{"hidden_size": 192, "num_attention_heads": 3, "rope_theta": 2140.0, "qk_norm": true, "init_std_up": 0.0622, "lr_head": 0.00697, "train_tokens": 171300000}
Each number is 500 + 40 x the weight over its row's rms, rounded and kept within 0 to 999. Layers, rows and columns count from 0. Numbers have three digits each. The size before them is the row's rms in percent of the matrix's.

# up: layer 9 MLP up, 768x192, rms 0.0861, rows 597-613, columns 0-191
# down: layer 9 MLP down (transposed), 768x192, rms 0.0707, rows 597-612, columns 0-191
up597 103:520474496541592514510551528465470505568436586534529477501521482483466496414446504444528536507455527477496410567509486511498502564490526510542525478444519531489493492552463503497510521491476465465513447439567525572531495532527589499479524451462447504506514543477531468554468474516448568604467488596507524501496467508505546484416467504411515489539553523518494434444498445534493473551522496510496495499485616555478472429483514481508551596564541517456471498466525482485518480462456533510529506511591473454494482550486486483482467549400456478500462513476581545450486523511448517475
down597 117:464481525470598473502423505472523577556596505437515471516525508529470479457549601469487546527449495513494513510568545531507476489471550531486477496543481537504511538469519532488506403485504547480504524476454490484537458505388470518549517524462474477502561522496544514462482522505426411519493490520555541519516531481524490505485477453479481469502565559446495573545583485426461485510575506519456465488470535460472564458467474499539551406556435537442462549507589520527524441523456468521476465507510448417530451479533505469479439534503547401508499542503510507445509500521484497447
up598 092:513525530553567562480564534467437530506423480552531443481428549474564489480498501471495435557513457443473522551541540481499481547516500548545536504456454487509488468496449519483556557499473549479588479543456533569502470494524566441428478506460523508434564465541539508553534474544517496547493455526533504507529443529517447546458481557501490497422485509479425436560458438512474503476491562513483540537510497428531547461499475448507557522410520474568494529542570569528460533525467516490468499466498442518489488506539478478518449613498510480535528605486519565500527529497537523452
down598 095:526443526481564519521526553488473509424507469436511447559491490472523508482553519498520491550576528515445492539529507452520563530503479537518436486509505586566430606481537425526569501508570497473481452472444537468487476468540493530531561474512495591509532530467474537500525420551508502540497527514543476542551571448461494545494501446455456489456509523499533529461522438521490443521504473461499510502537481511491500482497530512492515463463409529464467513378506430506491487530399502490548510516470571552503490467489426493525439490547549436492531587473487560552574440517516514547
up599 101:479522509474473521596503524357521567503483502445486476482527572532476498417491431512500551492477574553478472520499484538469568539500507516484484489522462538556492450550510483521556478575485557529582491470454529429512509492512464523581494478453521509488517505511542485513543433454478543530515523561434536556511528572530488539462476462478477488530503487554484470510430471548380531434524527474468504521531514493468481474484517472522522529514495518563426479517508535475541611541492437531416480499593472497550536446503508494450481525426517463518518491537525534502429516495469421469
down599 099:485476494509524479506490489539560495539475595520533507454455475539511525438471517473524472508454554525504485510505436471519479544443471523508499463513530425522462483523421470532496520455425458529421492476512469493513489511543544459494524512479565547473472460466520478508562452463530540496538488455427515523427385543521504489503512465488533404544440425592480550459502479490528459447558517537474486411527483447530480480446530566520520484503546452524450499545526551545575476525425510428498501367481476470522503525536440583549447467513440455444500494538474538487469516545505492501
up600 094:482522504463481497471484418494509439528514491505472450543516499515492411509521453560472508519494450447495478462557494498426488504467526568455475490543481486505561500496549434389531601518484458537501503499469564503535541531557394444589546542496526521452538509404463554432471471517536550492584544514497585545543392463497509466502533556545471472500482456495481494446518514438493442439566487511441519542484507533484457495512497464511486494506549438476597540449506553542537507562534475538475489493557534523460414513482510483485505466464548473521500499500455532518519449484486511479
down600 102:499534491553453555476497521456529544514412477475542460433467458539501485546448513473548436473466495526539462534437472501575496546505443418592448444497487612497481496550471438488485441547478473459504473511480493442434486466457550575531469497491538515511499479480532473528482550485522458491465477462500442452485560494513511511554528432524543559485496511483468517417488466537465510535483480515558420461540485456535545484409493539503575587498496499528502523567539497471459500503436519476538509461484546474480502550454479433511478397433466494504550481587524521520526569500500441506
up601 101:515506505511513643555544553499564490600482527546484462497451514523521458476554464464583532497493500524509534488474514488475514464546561537491466506483498521508510471497505527487510537511473536560431431548463461565447463476554507583537452499522470473529592493392462502493521486473513534493497607564475505558489549525516491508533555506496486556475510511544533496570506436555507509459600509509535424508513547522521517494568478537490485509483534496456491509523506482432538496447450419457480539542522511582460453547473461536531496448404438459521534520504534489506473524497434468447
down601 094:441482449499547523480477515552497467491568500511514550506511524592485525514476547514500484393441408539461499502536534533550511576499483456480546486498458409464548465489511479545424452500544519490481482533536493516466548465512522509461454570499505541513489577522509540467537632537559479502494458506436412434559410530451479467544518569525568441539523554451473468473478479499513493521422474504493521495504459474461512515487486467488417481495475512541519466552585463458477523516517527495530474475478499508527506463562480576540520593509546561512524512508448483489507535506556455566
up602 094:530423470495519483535556604508477489541496545498530496491498499584495497553531516442562478509482504472472533500434446501540489603437416528513532504581528509536442513465510505490532511449502520557493522445520498513548582473451533501473461498493567460483490459432508465470457473511484581488478462496509518475514514504489401498473484525469476485531556535517537482514505487455465481544525486525569498554449550518455473450507505456460586528482545480436437497493525444539510519543443515433462463446615468472511495496496457471495505461449418432420512492566532559496518561397520473496
down602 094:508490464483501484513460440535472533583555467483547500539462436515525549580493501551531503541503568457521522564463492544534556590504537476469492516490441490460523586532551450503515472454468507505543504576533475520513506553537435481601499575472405469485471483515460508575491554470540546435499467538513514509450349546503461491487482506488483471486517425494505538540528474507496525569510460481462541434488471475420525512483502513518459447477482505515460537569505532489518512497519505467542483550390489466481500558489430497543491422491505595491442481487478511452529526476478469534
up603 101:530462455435514543555516524482534485541439540539407462538499515514472394440491372478539469564496520415538497524560467435520522533512530531489535575499522490509487436438488504483534477539468481519479493447478542514521456467492474538475513443523492486531519567502512420489558473532491557520565519501442513513479473524498519525482483509542460495508531487476465500491517452564499485459507616572579561502502489509565526544525499468520472441529503459504572461450507469516462537450457452488445551452495508437579468479500570541500515573461532403534553538516499542553469482506466453520
down603 102:504522459519510562512422525577511521528524521562501489525483534527477510467471454457521492500520522417529482496520474404495507489510458511375560513458491468522522377439522481502550502548479483466463492422480500502464525507489543554519510519467490508464520476505506428551482463438502583477538531523504560523468536579508512493488469476380407498492501516502477469493449483552449521464492486479443594518611516527482516517466472500455458484452552462490524498409418482516513504460551441436489511487483460494562496496570466503482500550441515424463514526530575493482443484478515493450
up604 099:501401547537558459475490499536488513413441445485519532467419514505554493468502457509483493542469509446525466461451541474510518495494539528606542504533505508479440490478467462482523516526472500499460451425508519548592525514466519494498542431553493472526530510475459457514429517507511478583544517438510539519531486410541523554515535467513505480466534483579520407564501557573498515503503520481458563503530494539543494448399510505506498551405554547539530457514501552530515509530475523465463560467504507435505439513484489450566461493430542452447440494463488560538464495590484492505
down604 085:505554470464486497470458537542507461557500545487489471539556477490581550517564479553477490454531542476472538530509556407569441555560453604456460542494475417480539549511517531536499524410446461477467507516529571479525521500463506547463504493536570499494478485517487484518478487451515441522506550533494480467536374641504515489535486537468478517521507511528518561430421496490490452459532516503546459446546514461514502589546463535461519500481482518508537511499492551477466511502551510500492438507510493492452557554570502493538486504519512580506495398453487525474595514506508506481
up605 105:515518528509535573488528522453603462509484522514545474484510544529515442430590506537521457473458531470524542535503545554532535493476478543487483498540475497478466502562550473418597473483525474520546504483534521518470546515423422492465415478462505592507523516467468531469467487495487559476489514462475554516480461566512470508435436502473516483480500446526535412492527518478436489502565624519515587491545539560519470488479498428453518548460616489462400468490554522488494507538447530500528573509569498470503537477513527484473527514485459461476527505498541543536542539555496529459
down605 109:511483537530494526543439491432456510524485473541562516534515536533471479476490526527471478479488568477543481530522542501561481504474405520538545429534516515510536524491484475448486554538537532589536437495439550499501515468535496475483485534516460469473478577521560564481488465413510526487494518506493519590513572564472500473420584463475548455486563406509582504491444494571501466484545455589471522432499497543537428525570481452517541495495507467458460463479488530447551512506533504551391472515581496519515489533508503544523510506578553477495485495496548542516411479495554443498
up606 102:537478477468519532520568490537549502542474515484525461492503583507516422456532442500516505458510467503551469464421547491558509476471425631556542554534549536572440411524560495497494513496483464487482582420513514516569530495460421575518486501520469446583560496536504479491558482519527446552540555480501522534518529480555477434473474472490459488502503537517498514492491454520459527454582474511553467516503475474463496523515522433496525542548523487441504448490528460496559444424484450446503540528599526448459448467480490549496458527413482459484524496540540514486510446484483447504
down606 088:504533516472569419469513434453492467554435524525499513525483468394455588502480534492501481466474559452504451484495523465522493482558535458494484474505485509494528573540478453464511501551505551516518457519498454508447508476528496487483552510451543556515449487529452500524518549478486539501496521550500538463489299529477497531515541534495518549426545502491460446490491553513544509524481557602521483493517559477492554460505486556484466535533522503546421509516531490511507564508461534474446485511439501520484550483535533511500579457527512676505503509503525513492494490513551503566
up607 101:485507513487462575512519532493579487515545481413436547494439476493537498454537462416542429477563523512547472528477497431513541607515419539543515469509570487486488583501449469484542504498533405455440427444486514512499494486449586568539512462459525482546487469456459516497562531483477459446479500517468511557510538496455528510510519524506472544471486438503477428508470524541388531479497542585532451482486483504480592517530506514496465433519449463473518528475444529467486509454510449492482543503537480499489450458504493516470484526520535504410576482493515472554489478593436486511
down607 093:530459506538572492539540560526415507452517531516424469498525510481491486509469492512469543486496475426465513569467482484458455467495511500529509485446481504477503429450502501512522453526457543467537527578495552499476521454518507456454485512510525456418535500508592459545476512498538533523571497478484478476408398558519486553522511403516491466512560504510486573458419454494486439475504472436445514456458515539517519460460455471554519533477487568471466538556540494510453517517514470494481475499468425440431562565500402530575485503490435533536497479575482539491534524587482578531
up608 107:478507491550469566490459517508536467506480507491498423560471586487532467439495463514485515521484453488458553492486484522550527599547581495542455456452438559453591463443511509517564408473457464520417571500568575524514540480507450413541497498492474515480512496530535496467533413439520475511514560529529519425487488504453506517439453493494516440405504521528465483522477562485422441530501552523495469477518476453484493524484475520462475539527488431534525568476501503497481518541502450489494504509481470479485484494526476536501508570504512454534542585517593503493514544605445562503
down608 123:478492511491547533473476526513489481471491510576429471517524615511569478477454479508491453495490406601510524485511526458488544474443529492497530498511519460472488480504432596522432443503472446539469514536509523547491505566485405446431558517512439476484587530493445562431504520453544440500450477438399563530572569501535535499502460470525574503478492479505501492540479497514506506485538505519512488469449484500450444519449577497495566557507536455519496471527519467547500426453494531525524500463502419495466558511487513541505536515462483419517503535505491485579504524514450591520
up609 097:464590537505509503458481567538519478471518475443502479469531582464495347512517489477494481464506565507478477553531439470519498495451554577481511483467487515496511486566537503380516528486464438452533526462401464489559500389506471531470533495463497443489523499540480455565439449466462439524485472524524512553508501466506519522464512562512441498454542482482443492552452540520505501490545520505596495517477501490505539557470547476543500466472478496518502507413502554519506537492529573479495479503511469486541499508558543492544500468492478512430401582521589455542498474446480474461
down609 087:496441514449476450438506466540507572502486576480489487540570490461515486451492556534554482493478509453490552498462487462571477452562501406503418482500525511443486491478511424568544469500532563524507554503557440483444511501524511481501533511502554523471576573487545482438580504454397529483473500518498450504469427521494505495558509558538485455494462548448522521485466537484549499466455483458486565524552491495501525527546516498557453544486482467507472490581489458493553494512465489480533439533472457534480543506493484513501487525552394611474577462527526607497485508445547513554
up610 099:522531498479545535454532431486433497539554539529463484478485544511540492505544454432538506487469561509510525487502535553501570505537581586466493476464527548531477479598518449496520458551479465489474515490557484494573526457506488505521509501524484478423601515489447485574479521484574489566607396469490480453514552471501534484540514508536552541393486542533489468480498461552561466522489541518488505548492439496552556508540506488478494551518516509570496504448541573546540460488553476514433549505542495520514462496539496473578518546405500472549525463447475480437531450504439508518
down610 096:512525517516442546513440554494453427467463533534461489445491512439487465465459490526461604515451519480509516509513518509459506523468467452458514465564477488528554471504459449491541511464589506533469463468532558536501602487429602461489519449525568562513476477500483506518395530450458496532490513478571461537491513500578492541541503531406463508557478473461491510505416524530507518524467509515463474472509518534590416494513498593525547473561510522500485433498506432415533506502480456463494520569548516501474470467496487483454486506504509485552445466512546536471471527474598510580
up611 102:528452515458522512463522531500474496506394506483483434507505487544486506435512462520502450527405532500493522602513538526586486475452506522525533526563485522467475463521476497471495606491445467523474507484543506579559542530500450474468548507441465490461515526458490482485447507492458522489541527388523484506463472475466600508440499528433515516507552491475531479490504489563487446469505551512539530552512526479507457536436500557566576461453500430485561484515497557493583442493496556509459499484562526392551444430498449535437504493447501489470518495508534583526535489573481539470
down611 095:535567546473511446526411573505461530519552464560541531536561495500503507452468553475483537531527503517474513502512509414448503546533513411539506510420462467540497498496536457535500510551475565531515482546509539466457499532541529525448499414533495488412503511520579530483496482561468557505499479589501477464511422586577491626497517437471527476449500595485459500520497549442564473543520488489558486496467503527536475489469489471529528446479494507507458504488466460466501547579517491539480447545439508521499594473473584474536551561517527498557501466493470500447491458523508476543
up612 096:478512479540494494455470473463475518553439478598587532456491509558558528442561457484473424489468553471509570476482499511452563520477506462511505508467495509568524476508491509492507596562454428511508471459533534502529508530540486476490524494534442545456514445470481432541492446485469624548484551469505503472529471517425453478515550556500525541454510467521511499489536465499501452488441479559466549505516437502459504524471546494516494563510523476494481545464447598501513511519488484419453492498471408474479457518471424547518566532479466470380425526475497545461537465535448512563
down612 093:524511465521524511570439426503513467491462511427388481567465469503555513583416537491509477514509473478473453467545562471481472602526500506469534497511495493419469556543478574532496555491488501431455491468457570489507530461485510498482508510468536479514508473475385490507511546455495481443540476475496544406476472540484552477510514466514422516498466498526528513535427572552515520471437535453540540450500564519466513511515522495488467557523521448473496544485451480526479540500506535538505553528451522506489439429467502451476504580544521554572490462570498459527435509544401550487
up613 098:462452508500562500490484489540558531556492556453489482471477551544556462504478501532504527487431492507522540537503513495495499490450425569542512510503443437556404423509538484528527503540507535508500492538563465481541521494507450494511488537536479552542570557458501483474490429459484525564472557558462510502556606450462519518410476556510543472514467488538526524489484448516535478509603550557513477540525520478513463531485550530544476554492499532427459435485509449526502531474513513503570518459546531464480493502526451575474483588466399513457561628524507540495548527492440510516